From a checkpoint of a small transformer trained on Wikipedia.
Size: width 192, 6 heads of 32, MLP 512 SwiGLU, 6.16M parameters.
Architecture: RMSNorm before each block, rotary positions.
Training: a variant of Muon for these matrices, 151M tokens.
Each number is 500 + 40 x the weight over its row's rms, rounded and kept within 0 to 999. Layers, rows and columns count from 0. Numbers have three digits each. The size before them is the row's rms in percent of the matrix's.

# gate: layer 8 MLP gate, 512x192, rms 0.103, rows 312-397, columns 48-95
# up: layer 8 MLP up, 512x192, rms 0.107, rows 312-397, columns 48-95
# down: layer 8 MLP down (transposed), 512x192, rms 0.0258, rows 312-396, columns 48-95
gate312 095:483544530443492431502513362473504531471452504501454480525500528506441574468451471504452549515582458509456529484570534475455524397533520499508504
up312 101:537543523473462561439457481471472427430554538445541518534518453521503501499412437478535539528481539501536540406444512488566499488439540558490545
down312 089:496460481484486633523489493483535570490562490472455510520450454478490464526519534517555508506520515580506523520579465451506491403506434518443420
gate313 100:547533473547571489545471597480492509446490466475529524551551488515522531524554501494472489486424516459484512471445540471507475455483530575520531
up313 097:502504490449513535493501482493429447517474475514524505505515486527540481534487470575496485452523486489497531454520489516452473450483495548545506
down313 102:473526499521499489488463506456514443540492456498529483435530555493443471572521504530518516472473483477444525512486483511617505399497510507519463
gate314 099:527532531462464483483540477510513584476440497548470502491549529538494483433556556400458492478441476451478469455562471550486531533505536483507506
up314 091:442519464455494506476506571570548506513505535510483499499480482534492463489476549493588432544450472458457470504536453566486478482470395425514494
down314 104:495547503512486460519545504549539497498512453554577395538516468524518555515461488520470468521526466510527522519532556574459484535496521531528484
gate315 097:610518465488549497498477505585468502529509457517521467464471419500458522461482556542493562471522574537481501417512528547455487480493461544484532
up315 102:551474479607530465491456512486484526495434464474440478498484565476485490461487491430454456530541420542556468509508473560492509571542498528490540
down315 096:502543510516484520559497582522471442513554523476543502483489437455433497487537525521603562500439487458498546566464531512505525503429479523468495
gate316 100:492482499444482517537547558500545526508460523517506535537536496479430547448536455454499444564517460531426521480498502536495473461547517541429511
up316 096:530461488477512495525544507469510456471545470468529502548492560428458506479543520529526515529469488525526538509503544544555546467478483477454479
down316 109:486438483503493534531468452527492530487523496487475508492477439532518536493489490522470507435525484568472430536495431503481502385601531566528486
gate317 112:508506444551438465482446511446499539468540463521491542510408505558427489467452501499526534498424506487481432480453547447476473481521491474531559
up317 104:483516514476457506469496495530505567572444440560495503506557481467499512465524431478465504474491453539571514517531436462545547493461434579461494
down317 102:522491537439533464492483509551501504489453480452472457487495562557490481499509524582482509535555450506570574508558472461494486480542459595557518
gate318 108:553447489537522523575474492425456465523520506525461507442523541483473399489502508483494487516510541478471458505499484451582447473552485524470454
up318 107:547591565574535545460473548479436535460527515450525538524519523530429446518557533505527509511523508470499501501544536492538449548430453469541455
down318 099:560492528533477459506554475529574494513529490514503482491433512501530484458393493448523515455526559487531504498501500510443527522512546473457498
gate319 100:522570473517516463510542459432489473571532479501463505542432509550502402488503560509551529447521470558567460487499565551491523539473479474487523
up319 097:554489472485556483492552525499513520539465441349487521540515519463469484502448515523528533484521523483483389583488573518572552505519481541505517
down319 099:519542487441537465548537488470450445474530519450499566584506532476538506528529523516485465516479493534514565457521495470512518458485520495560548
gate320 103:461554481507540517449500460535521479530479419517564503510586518520415505536401482485522546482584492579463492492544453495514514545487515481531530
up320 099:619572523558551456548533456562521543584488433499509545533520508453515493470497397481582510494486544457497558530417465550492585493507495554486447
down320 102:450484459497470421448473545510559505498556478518481469457417539485565565449386578495456487523514465477483413477461503428483531520531543502585485
gate321 101:572575472429465484491474517501517603552420515560451503499539521594522543544526548563522482484552521540518492504471504494514442479507535497497511
up321 099:447491485502496533453473473447535505485455534531479538452449533521534571481476508465505475458544500486537507497529578479505496501485477456495503
down321 094:549545522487526464586508577479542521487468535492510470458512411527558530490441468416501371550512511454512499483495500454504527423522503536550506
gate322 090:461481451563498496490487493513533526438511466474488542473553563485551555515533627486514433507511506522420452509564511503483484548544522528518386
up322 090:480428486507465479547544455519479557591497510519408542571590491463496543459465528526438560457536545412498525507524482495508440454461579540443503
down322 095:475512517512519512473436480492518414487498472452464546450455451483495544558478455478511482523529429498525434472532484484518473591477465486559558
gate323 099:508540459434492526453472575421431566516514471515504485461537484492473481559472493485561474539451459502509515515531461527548491444469448516495469
up323 105:515526467460499499488487508453514545461535519450512585549428496538555515400482500502523564490520592524512436493461530513496473526604567465522514
down323 096:458482453425551534501565493475523418551528459601475495513563507542474507483493426497459518586535515520556504478550512562495429397478500411428535
gate324 110:501489454576437490438486487550539544522497542553461449425483510515524440530417570504455556581459439503564511513515492489491492476503542507474557
up324 110:480507455489565539532502496565506504559536478469490422443454433522479514501547475450522563452529496477497505575465500387470504368498520528453500
down324 110:497537541553502528529519496487578495559452521461503532517501491448589520520535470494468514458511464518520507566531504463593463522503520464548523
gate325 093:508460502460458470473489526511528584475471546486567532528443560462548494461476494527493504550477480550540492513588422486502428534539407522466432
up325 097:463492504484500468475455552433522473478494482522534594516540559511558485501509542553506484508508559471540462506497423528568465556504490479498535
down325 098:476470543440545531510506499512510487472477467490528499472493449449476451479497502582397486492510496563485451549519495557527544494459575467396474
gate326 091:516595471544544555479501581449486453501506479532542503534480455458514467485516494507528486533492518527509514512509484482538500552454443514422541
up326 096:437477551522507514452507486498527449520499470546460484553476468506487612548450483494551486507469510541474508518554526473473483449485504497531518
down326 103:555509400499451564508434530490523434458450499534493455498507533466490446503557532556496443383479482499506525469400519519512501494427552450528540
gate327 104:511577481499530484482472579428482437604523461484415544380524450555515472549538503498558469542522497556552512485534475532544485517527553495513494
up327 103:453453503462442530479599412555407543488496495458448516462524448471486483495481514465451433452429529509512502556537558509451526508560514521440462
down327 093:519563542525489462494610464522541529569572507476494471573514541423515568503500533521511533565501493495506484470419570520463491495537503534494536
gate328 102:523430497498531547482442483506507457467514490459489567478480470505511488577447452527507552552533489485512450486462492477408485486550438467462516
up328 103:464568505489579475526517502496504477568552391457522411550467533419467432508544483455482513472510472490479451465418503534537552536540511527422543
down328 097:507565431445466521491562514435502513467549612512430544487513531472523521506496529504485515481443545485489500534447552471444490541511567477496543
gate329 099:516533465448477532559532468521524542470557512498447511525523482454484440500516540536535513527473568506533533468504492557450504482523495517511470
up329 109:472556485562558467433476444500442475514477489533538480499522495452460545477487463483492446432495432540536443527481546402528487517459444504564549
down329 099:551492506454432473528457483518536475507568496465478584486457509515512439524469585462491572506538511481549499496473448529465523400516480521460522
gate330 100:489524481498500410462539537491405502510556469554515460457489566466498554474471448521491543409524510540511444535525502560511468472527497473427552
up330 101:556517467569491567548492531501597515518513455521600505456460532422481515534559481528563473507536487563433536514468461495542554551498419516492518
down330 103:490511557563466465493493538482489461529530496529534489492467484522429497468431445520483588552516506487539497479470487474480495435528516539419502
gate331 102:447483455499489446570429482503471563541564482421555511426490548537464571481502511487571538508512518473541464444560564494467507488449564411561580
up331 095:511510511487563478477552476425461483524555499462531498499488526499453476546485552518430497481560526449545485504525486500502511546544465555495450
down331 099:444467512580493528502444509529546490440528482517516519499490493520567512487470506427531461391524545543545508488472473488535520455461522486508542
gate332 101:563499529469470473503442592563491535463473489501535554473488535493480515480511532508490475516524530507443440484501529607529449526544576525482575
up332 112:576438501525547489477522503447517511457467440470623528419500502519451445526451545498452487509562504552522442436520553529485498403506531512500532
down332 103:518537536556532486540575532470452550575460471554500519510587436442521538546461496504471541519485492543485556508577474428476517548511480482502443
gate333 089:435459435538511536548514443507472583491508444473458521546467480493486521502510472434493482448500546433525499488483459479519487515498481482448457
up333 084:532538482483448592538553490498488497542421547422594485487542529498469427407532470461571484505481491432566478538532516430529537599487519404449444
down333 110:547490528481480414518449507486453522552476528561500569516448450557432524452471516576529577495492506553551514540493460526558495501543459519466556
gate334 105:473537529525521449490497497485518494512535446530544456566475532452526532513476518509494437521552411519522471490503474498561506513483509501497512
up334 096:513514460505535532517430494522569487513506527484493524493474473496568420480495563504542515520473573522442543500519518567453445497570494515575469
down334 098:550535468456498439486476567587459481496489453528535511464478518514472510471421565495482491489542481525506510489531465441583449453486472497433552
gate335 094:524544501478509500529469470450517508468526484488550529566513505548575479471581521481483568430566534502528536419487422478504476522521532491490459
up335 092:559499449489505515527409524569459481543493432550468511499498425538509524526442494533426581554470480515538553525526441546442484479482452492491488
down335 098:516480507517583531504492456427476441408473542544538523476490486481429480534526466486565461468543475509495596464524503469446454439478454484504480
gate336 101:481497483572479530521494495523572397467525562494487540489494453501503444472517481491560536482522589466475512534528504451540431486551457527427536
up336 100:571438421498452478511508544518521458512492404489505519531537468396483534506475463496564475472517515476533506511524447507451539546513506465480411
down336 104:461497434513481472480469488462533456556524514509504457489514468539456536553504534490505489437482482487525507506511570381398495482455435580534462
gate337 095:537485452545495475464487367523588477523523445506434516492495490495443439511482436448493453537470459521526501461436505541467512454481515522477570
up337 098:546484513463495482569523482462491514514407437375453449504471500497548511502437507455436526527453548536489529531452454453481456529439567496499451
down337 095:425533487515499500504450509478473449535557484492451511554495574459470507480533499513540550496428507544430465438504499490473541524639526389450465
gate338 105:487453519546425391516531476441518496416555502522509511475491449475506467534440454577548516524459547511590533430461486473483529598499473496457522
up338 111:529560485527499467549436443563518518494547493484555504504516501520424547539528535482500520535560494484486461450486544542470464572498514508451455
down338 101:560470464480470522512456528399519469500503608503424471389497479479511558436543515517502493525469529392504507528487508518480434495489574516513438
gate339 092:544542493470485502518496562477461533497473429482595429511488458522539400463462484453486530518499506524518478443458445534463545436510492457447534
up339 092:509440523544459490564482489491476554439500518531477526484451488492520481441567484482491482459467506520555528524452461591599558445497556422463520
down339 101:399472451473490544483527539545440520532471510484528481494514506515473475500480490495479483518577419455460417464523575502453521502525559459454476
gate340 100:417505530493556433508470563400461530523517472505610568507511448558511501519462506490489534490478457484489558552470484502493473433521466416482484
up340 097:466549520534440507474514505576515463469453506416456543533487524547455559489490537527491496476516477496510549477504509481465516564421504636554504
down340 103:472497464544529474531532541477524484509578501461559501497508495525555486539509477517556519552483521476540501516473463535489436479484513549401533
gate341 103:502529465499462514520518510496511450504484474542508495547597562492463568468475488579504563469549492487399520515517513505554534439510477558505552
up341 099:544491442517500468523506513544501446463550531508539538521447536463503497551527480460521523531487518486503484519517536493511559468515524444464516
down341 103:510510527516484498471392429480558530460471483531516466528524550560476508507508477555522436518494526508522482491505434610461539511559456513533511
gate342 101:386466500480493526523492474519490569535529540449557592524489487494430544497530446528493453547529491512507495483543485476461546466552426541509577
up342 094:535543457528513503454471546496555479518531474527472512539526487515531550571478522491476575480453538508525512541452550537491520475487590599530482
down342 104:525513527488522535456528484564441504479499438497548507431507489530478498570519495498491489458460533499495504468573502473511484511453479548534465
gate343 105:523525407497496501454455536473496531500490522518502464520445564505466542569513535470491542513493498516572551497564453556534488466497492558570485
up343 106:507497475552548532541430512515551506493501470492530535546464380528519403517527503485544473551501498500446496488471500504500561549626453548523508
down343 104:519516483445524432514600478502498454522504482515484485511481442489520583525560498478525549492522557468493487544445513491493476536477492467465465
gate344 104:586508475434471482487477507548475518448473485498487442433503519548454479507496486463440469532524456479509469474562514494538579495497465430451555
up344 108:461542495456479553557505502519476536509467521470480488487520513451480574456499518486482485519527476522555529491479488449457486550468616454508506
down344 110:602509455470492443533466454482485460498538547426512517497524548528445559440539533458522564461478533545488498535490510521478553464493492401504520
gate345 095:523518465465497483439515522467520528523561482446502483452520517529528455558457493523526530515391454505497491484533440480536525556518592463476556
up345 098:490569521483531471559516558504487432478427457473540461487479472458538476480513509450472498471495565482481459503554444483489492552513542500499446
down345 102:461537465487473478485494483553566467558446504521536479533503530452540571429498539460523480561469545485468499543483497522540460449552534491483456
gate346 107:513471499489466524552504539468525523506509479528475415493590525517558535456496478572475456492555525470482496571524447519518526490558414510537521
up346 106:501526508497529508534538564397470494382479504477477503445514439531553491474498492451496554445477536502481427491559510522454574536515457497484536
down346 110:492439544488587581516480502496507562558490543466439516498472494507510487503465488528496496475482477491490529496550445552482489424522532446557520
gate347 102:493547526563435587532491497571504440482491476555567509485438519481459520544471502568509567493544570488465522395494430495409545538533553426546547
up347 100:461478495513521511533508571529493470526490500490428522528565549505466438424556503487459480452474522540490553532487477459535526441453548497450489
down347 106:556535472520452475475568517442476557550481445488544496435503438464425526509495575457389535473529474508546590474522467489545415558485548498474449
gate348 103:517478466516451539454569436520540497481460456510476432471594455478544474474526465535558473470445443544518520516545498498525538488446485523476490
up348 096:495497499536521502476516494484555531447473496526465481579592512495495514460554475545410529479545445485486457501475548496461511459481498476502491
down348 102:517528535501525479409498486419559512487454429458506545481440514536462507540447552486522436574447523519500461498526457523536478548554480486568520
gate349 100:481426504498462528457444517486462456561466501510478565435492518427484526571452555476477424495503525546453476523515528434571503479512436537553511
up349 105:476428461524494479461477502462498422512470519470521525460475502525444474543445503492513534532483555502410503492526525468503475492523509538517546
down349 105:497535514493465531509484515375483558485555507487463499516510490523458515511541499532465486500475434492475516488528464569499521421487627497468479
gate350 100:499538437501494452513500507555498538446521461479500456522602509503501442492496489516474456489467521508488597498407489543456496433495470506500519
up350 103:419545520428498503456496501507465512563485521514463515514497431528540497541515499577473504483479460488498514450451421388439446501458517472485499
down350 101:445455536533583470430535420461505541509446520528415539505505510505529511483501448591519516483453526440480483533517487551498550517510491498452552
gate351 097:530466551456469494516510542547560462463424486577512485515487499548563531539537489501523499421547498553581521499540484520489457572517466477497483
up351 098:457526513454501484556442531482487550524531513431480468553522523528508553469482460506525531433455467443479497490527527495524511539490493486537524
down351 089:437547561496477504513536428494479465487568415484493503500531551478526527521543529501541477578460529450523495539445487521504586447479484487547490
gate352 100:540475489462487443502493474464444543506481492490493505457389529467516507510481534519493472450554517486446556498441448511602440553549439469481531
up352 101:597525473517504508524458510573465508554482503472573477512487436571534426453516492518602492515504486486509532475532506588569496506490478493504534
down352 107:487513446547478479529470510453543471502520357547559490508514542470529472430466514478472485459433523456497520532532518541487458546535554482486493
gate353 103:482512493404512449578478479417459459575495460417522517465471550490501457520548508471534456491484527469493541528488520503558486501550555489581536
up353 098:516489550502530546461478545528544521427487504479511488503520376503546544425474448469550496448522513534548462526532476450476506459484467472448446
down353 104:476434469557521496555561439508509540447497453441508455530444559584462493482520494456525487488490462567462450524541543460551522473557509548535513
gate354 102:534514456525464482526499587467520499475524473514471521499562507509499498535497508500496547473543473524446540497445497563549529523557509529494533
up354 111:498500518475508530482525465433501504493502495456476465504489468476513484519502502481598514496528463460516425471541522463489496518486466523539482
down354 113:527525518463486471490554477500395573457406505423458437541419453495521489441467510498530434450429491513521441509457514477565507526509511483539537
gate355 102:477528486496477461468542495541479511570379543506475527465490552532540484594485580464542549500469570529484461568433449497475467502491466442499436
up355 102:593578450545490463506558508526533431500430508521446486521481511523520520472474517495524554448461481490441470555492535522513413551474551361551502
down355 102:459548514562500556585509490530445531439454485505520504495545486554558502482512461554512481468537554543492427478521516512514513433444501506525500
gate356 094:483429487506456506466482563518543521531437513506565446515540510493519488499492506571600455548479511467531535533465513502534521449414422587466470
up356 096:574516487520538482521637538423500513488445520453496501527453498481501513500468486570508449476572510483469527542422520495531505524502479527494503
down356 096:498479499529529478497440506532541496460513506465499511454568528500415525503487519515505418528504366566578526526490485482437514470589565466563499
gate357 100:499500412502433517526475483477517484531357463449455494417510456572496403514464549570423478524465475557526515533574522426560419553501502487464439
up357 096:518543594430513530487501516474524515486499490445484545536481542411548523556514455492482510526555573470508522450425463561523569441548453499511586
down357 097:527517422496378498619511509566535445530495485488476449509498466474447472444469494494469473458500540520531541485559494516486413507446510506506476
gate358 108:492494519525503497544552539490508472410512465515493493460481456473489504514543592484533440520590431561578495457466537451431505442483492471453442
up358 106:498426553516469474477528523502465448427471462491441445417485470514461564475514486466534479479563441477479452518487492444489564452501506488496520
down358 092:483488551487502471512486484523516467483543432506501476521475463502610495570437458541569554531504507480521451568486410526503518510518489531502489
gate359 099:526513475517473492472497539510556482463469521427524509523518414471496584460476477434450568569500529492531498490492511547527458475478476477503525
up359 090:548520475477445525518490526548465518519463494454519477467479474475450494572520537513488565607462536542491514471443517526471538476558468504484448
down359 100:413501477552554568571440492477585440484433567461450473534513493599546533481518460448511555520562467466474435535466512549473493458462488502533516
gate360 104:435521485493528503456505491510511549482463482491502521526517478522471470520447523497514531514548493486418529475648475512501508509502439499513505
up360 102:424457523520514453566505527442458508505475513443506549500533575540492558494436519502528520465580586497509461425473445549515492516545453473549565
down360 100:536516502551479487499517496540508591475467477454546494472439477524485520453474544479480570560528556465443548516563491437556468558558553423530451
gate361 104:495490488513525430513449504551482508488526439526479484506460489520546509501495589581543553500567442479509531532511560529513430527494584466439479
up361 101:537553468489479512519535510468410505424503538446517553532523524575502424548537493472499520459518504526497493437501487436529465541510550554438585
down361 101:502476539513537454405517477449533505487537499449528495576477514531525483525483477451521491444468547456551465513443528496435502399486487479504433
gate362 083:481505452474506449489551515558455574586502490500562554536519472501561435496527455557561531497459544509528452517467499528509443483435496474461470
up362 084:484504428495545532548439567492526571497460508479550504519548487558471563443508478452443481454468472487436547436500473480498512500549572485505508
down362 091:520477500442475534512501537467445443471504538506537504473506486507446483565472504553520529507542490548524522528585531440461563501498508494500519
gate363 100:560494547503539458524495544539534567501523493468494498552559506473454522450435512510420458530474431585540527480561506524509515515460474487511558
up363 097:517439539531526467494481493494517416426557425524492427523478516551483492518515442492499417511498441576478387526518506520457564535538525559469490
down363 099:448493516519572541468497514465490487552516445545494508488509471474534487530531466518481518389551415463502522482571397514490476469494460493534534
gate364 093:565514555570464422527503466476518530492492536500529496547474488579495494506550631485522495498430581548496474536481531573497425491490533485578496
up364 094:498533504480500496430463479517566546475505511508482547500464517544493533478515533538536516505521469385561506521499485444465501482591479456560482
down364 097:483429496494486544529481533530446482536548466566526518496502533441483447566486404483485535487522529574455483451473540592557536440443500578468521
gate365 100:540524499537430515529498524448486497537521502477543511529487553475564501476502535562516477493464514454556444469497547495544521458497538522457490
up365 102:528480485529471533571508523455477488486544523486419500501489536417591478499468531508472540505506363494575504554422515489478468487608546474456494
down365 094:496441479478522526489514458511452462464442544468525442517556473458514506497446521458495419503527453510562513506519567497485468501508465545543510
gate366 096:433526418464496499526493394548574470501471490523498512483483456561566562451443492514541493566476524487533489485523384493546540484504463478464461
up366 093:502562528488534478446602509579512528523490504491487503508589553542458498537535611491555538455510449486468542587497486527444453468498511459547532
down366 095:518420474471477537502414505489480537487565544472458525476523491428482478455510425537476392490496474535446523471504466473540537473529539511528531
gate367 102:492460408533486460554447463456561541526482470495511526447471483491428462463468494498586483521499484462563510404499453531489528567484487519525500
up367 102:529532473534481544567491523486475542490476553581491478471578521473484494491491478481488501490483509566487524522482562498554489545577497560481474
down367 093:526485460458575432477445487498498465514518500484486494582529548462431553547460522481450536443457440493512473489514471517485547451477518500528501
gate368 101:534527422475535511533551531415482530499533472529546529476544441453517487472507549477554507460522477454478551452500556583532472487541474458504500
up368 108:463500515507481459542469470559485509462563549535478497486416485516475451492479503415552522444508445514544541482478488533466447468500505502552549
down368 101:482462550516524506508512547500517476502476464531476593528520588530466487441468533464496493578520474445521460540565519562531528513520514488501525
gate369 102:544502481457491479448510444462476490497456484453496596551449537474507469466475513476453468515511530463522592572496488511491560437513447511552446
up369 109:476481544492492418453538464541515456466511489573540432435511524501494505457479518519532483480518554420534559471432406496509474480490584545577456
down369 108:455470483512464487492482539428431470473571539548517533404483476526400465553515505490471481464444515509517450449548528601569454430437559437457525
gate370 104:559521439515529534464486474464494512443466468512491461491510445502487543507422522528547545446462558525449434530522545529510408480493492481519448
up370 101:500472535495495549485500532530522482543496537466509515501518502503481502473623498477491530498492482525646520509523447471546440497446492499458507
down370 115:480509490579582489490516527472495521503459506506471558490551405523421457475406481566517540459562505534480464498513532454559509493486536448501450
gate371 096:493538504483513493530427479449483475468481513432513464474466519515478562395508506518438517430447572505479514453470520518545454496416488508482482
up371 090:456497439483553501505491554425529418519560548559512454492488497398481522506490487450479481477554528453534580531505582507518480527542536521427504
down371 100:467488465486526512519470507553445556542529457486394523459521526551528454474500475575496550486546523519510467471513491446556519476490556494518510
gate372 102:480530505405525469458461489495551511496463551534466469500524467511421513471543497528441516504488534438534534517519557452470514506532549542485476
up372 103:460448531495477603477542543534482491476503530530489465493503517488458511514458491463583483522501564452418480520480486478516511594508456517499537
down372 097:542468540503409415520520490467546497544498483548530525513443522481504501562512526485474521503467552530544505456446438510531500439456459488528487
gate373 100:380579529497477457425505469480443435479435540505531445510489571471514513497498491560479435589517489465531510491466493478528461569525479589521508
up373 097:506531455498488452517430431395496526446568532463543583525503526436441502542624481464490480534511548463535485495454497498449522499533467468583543
down373 100:507487477439511446489487504506546437500446539549542476577489494517529502484424473535508504604481503553535433462485479466502471525520459499425531
gate374 102:543520449463505540486431520485549527597463539534437490439625539478478429473471525465465617496480463552473493515536454486536440524482510554521561
up374 099:507481543564388467522529566486531513487525448471564543472471520446504539511543416512497558516438491488504511495472520497525439501544553447576531
down374 098:491510479438511503367533507512535511584568532588421456500463456479511434508514581471527507507482489448483533522459478568514470542518486484507512
gate375 101:543502553508461489458510464491506503521570446442537576442552538484502478473485567450491509506481496490434478490424450452462518488563490490540571
up375 107:472533517483486456541528546443471525525510454474449430496473490479499473494531509499548498469459491523537432471470479594480468454522438489512527
down375 097:475454430503528520446503549490425517517554484540458480513515510528450505490504496517533390628513484530485499499521582568534499522505532515504480
gate376 089:503516548529484492516462514532425560535470507537439495448533516550520463513491463519552506493562501496540445479446468556529510525478497581478478
up376 089:508478502487523582542483559537478480459437520596440537560578446493470550535492510552461498499564494455469549509515411504492485500444597499507587
down376 107:504522473473501441552549509470525461400510488459554492546562457527496480424517450482569468468446501504458489596533547464558510434549494469557467
gate377 103:452488490490468515566473541500526549567435495507469569492533477488520521478510471484526554492516479476467539487450487493487528445507513559411561
up377 102:559487514506462460483477482499440495540494379514563472431559482523526468455537509532512460491473524572526469447514509491476553467447498563447596
down377 104:451427503506505497563506475525520439489504492484575507533469542566484503486499505543551496544506476436510513463475514462574437553557425420498412
gate378 100:469560475530515462456597506447433490471524508462451600488484400581514499494411578548479517536517497570539551537435475556470531542459555498476523
up378 108:448499491570507540477538492554448562449534503437464476556475537501446532498474505493521485496402481462492521441505517448547536519573504589523510
down378 106:538552504542470417570477504502494465488453496489467520546538524460511571492433484453537446542427573569527486492507505518534484527490523518483474
gate379 100:538515471486543507522464475532506462443506448565523460499536543558485453518509521521495474481532437562498447532495547467474537495527388506540546
up379 106:475490521461523497440531527533486440519470492522506427522477447460513525504438444500499508403525525475458392543497548486479533472546439497577563
down379 095:509436432525537547507513456491511535524510470464521528503543497435523538444510504505515504493415557508481523505489514478513516570550528492446553
gate380 095:527564579527479480428558510439497538459463484472485549507554525513527553533501501495526493501560551538525470480494455535497428551504398461503553
up380 103:531567567504464507477467434468515535544612442480537536516469453475469496498520442536445464537472547498512510563504518514489476485541509512508480
down380 095:481545550539555518479487522470553510507491509529494433530459566436501473472453493490575547518475539548484518482472460496583487507488458448539507
gate381 102:499525434464523522481519449464527520468441494508470531515494511447467473489544528551454538544434434511569488529507425487466499500490471505503519
up381 108:469493475459533483566521525495532469510471485542494469467423490492560487470524534490515470459545569465494499525442471537457486499494584486422527
down381 102:520480443545469564531471461450457488524533469476536458573459484519521413478525478574470542480511448480448411530532518501486553420504487487479606
gate382 098:480502540548535578467394503473500550493508478463490508505549520472504579585551436535393533523456519467473544513424479544493504496520470531558550
up382 094:497546523614544454420480555539499546551530443436490511502560504531523539559547441527532506476457456551566527563519474540512521454517551494471517
down382 096:479536403483508521549528534407457527531476572526467472533524518543518428482506445542510479489527486480503481447476457514477508533538587509527490
gate383 103:436542517517449519481493488533603540453545521493503491450569560451436481558486549418470586545451540458466519520518507533488425467471556483507507
up383 098:464389477571505562481521438541527487479502453487621467542473540427439494507492467542544462563538477481489505528492489542419509538500482494485470
down383 101:537490472504494531388459518507505498478473536500489417447377498466529507510537458505503480486528474512401528424474479477559471541520505580500532
gate384 101:455435492474404518510547511451433489480495526469553545521517439569525520465493478503475501473532490507478483528606520539466480436483519448444503
up384 104:516464507465501489565500455532428587542527533438495385495443522500518471533526476465451522550480472464491514495400461487542449517535572525515494
down384 099:484514535543423415529494468505456453477531478447554476458451473513520488472452505508518511513459480515531540547597557463528518491490460445370513
gate385 104:462503533444477534486473436496465587602533501515507499483496457493517463410518473500445524575489500426509486638550520463514527452475527445512512
up385 103:424540508493549486420537574492475529488441547525466501525457464454477467538467499522498505471475569488432509470506490534473522465475430539468496
down385 093:469497572554594516497505469462524443499538538446508531541529539471496526502563469542443509475557522483529518518449432515516534511539524546475466
gate386 096:460480528470559591509499462495477504403499572553486577531515500517496510527471486537457470548435435478498444450595503460468514530568529435434463
up386 100:473477471487515560491448490466554460555439555474470496511539538487522445571509513467542464497485535459505470485537483434495514463569495498462404
down386 103:531443483504468476450484557556540553514432539510518450507583532532474535497435452499489509399501553504475523584436536603528467511475424513560460
gate387 099:499507445571480463570499490524544568468452543488552479496556539553493454462468551472477530434509507533557542448501497508445399523441528543411497
up387 113:519435462494515534535491552460549559562481506508605433550530530588489555531487516466457556477507501542557607409456514507450449517485502534462486
down387 098:481494532380524491504474534535523477561548466495487494511524469625487509580488545526528527596423520519530517496509498487427480516506540553509395
gate388 106:499554417481491543503521483483513465494488564464453474460577509509456492496506539465440484547496394526477574502509512459520490401486451504531516
up388 108:510560626518521515486501489427522475446559471468568536488540489545473469459450539644496562479470471502463496534513475557518515517505514488511528
down388 104:538519534460512504546438459509520534508513495500485506543575528540493485522474466483493545519477462460477536490592414538500462495517464494518511
gate389 101:532518538454485512507547510474456586517477496500454561456590436508532486633443530492476493493554522458554592569509458562482472510445500521544517
up389 098:534545462459508474473441467506553491581484468478486501559462517456530506589461502508497503521469462452447472530490529554516503484515512449504529
down389 080:488497545515459502509438433464393520482498501498558472516504512563483552480497468457503447545524604540465547558498536557490501530522533426466463
gate390 089:527502503475542569465481469504517512564493449546418522523500510490443511516510494433541509413475519433521547563504517486490458530528530507486437
up390 089:488529486555448452479492505495517420499441506492469487538528527499579544520504531587497531513512452540504518522522537517534472560471451510463452
down390 094:481506442536579597457483502490508520480478475467542495520479424526463526495493478521481490492582534382510571558471542521454387438493518518469526
gate391 102:543516441495539520548453474441505511475486513464547417493482538481542438487483522461506451480474545378490458528503499524544497559513505535544496
up391 100:434458533457485520500548485481517488583514508591455479505489477537481601536498591526487415521528501485544502488517539491518509456518430512455464
down391 094:509525566557528516525517463565551516457520470480463498540458476452495500527568432457461455459483536547530461529484523488436538547469491604525470
gate392 106:538495480494421469508462463484486443510472516411584490380542447518530486453435464413458544508542454531489427440516497475525439524491524485470477
up392 105:506510435489514443426563450463493520471527428490478518415428520504520485490508431516502462505429455559478541431537557486452484501466534474537560
down392 107:495511469478551537485555465538556496474500453483492495590469479543451518503481496506415459586545545501534490492427412498456546524517490503453464
gate393 101:591491526546496472529416485428554469433493458495514475511492560530458492533541523532512490484439477542486500527506475540482473511559464526541515
up393 097:500429561439464465557548518447503531553500541558552547511504489511492445536453435521473537560484526498471483591472532552456484503495428551496501
down393 107:576541548466516467503513533411524500493540509488511508475510540506514497509507507529496464485523423563504521491502544488487515518452496440476479
gate394 103:415446568511540542500486546518503574456522514501493468567450446520530417436550461464572505551462514477437507525555431490445533487515497526484528
up394 096:520471466482419506514551477492506520477480485502535531592440435490539428458585436568557507466447521564561525536525528497455475430516509554518536
down394 094:529515497519540506469521499550511492527552523579447524456506512505476496520441530508528535507468443528500493481555570541531452508501498469494567
gate395 105:548489472457456492503487506471505492553526516456454400469586473482479465503489532490524515484420455553455569458474471485609577464513505422517533
up395 105:500484516446494528571559473494529487455467510505518507433535527534511504510569473415452500561517475514444477447479493478477531467553526539500507
down395 097:459510508539496477404502500449434546557488521493555467463491482465508514519542497485489537501520493524496476455418520458491470499443430485543530
gate396 102:557468482543482466540530510572506512563493413508473510517522473469441516486542496501465527435499540531515499533474490539491567513508520541499538
up396 097:566383447507581548542464537493492512494537484497584562531534598492564453444476439524453564462496511479486464456476547456517503495479579487470516
down396 109:459589514504429593488485492483462511528487583522460490549434493506522496538508491454563456489532519527490515454481447443462491510544508513568435
gate397 107:527416475566485458520560513475494502539540523462471500518499521455516463485444469480470514516490517418468548480516511452501476494466523481517474
up397 103:483500496487540471479444489526521488464503478537445582492448529454551464531536532533595491505574487497477452489548459504473476552531462528551455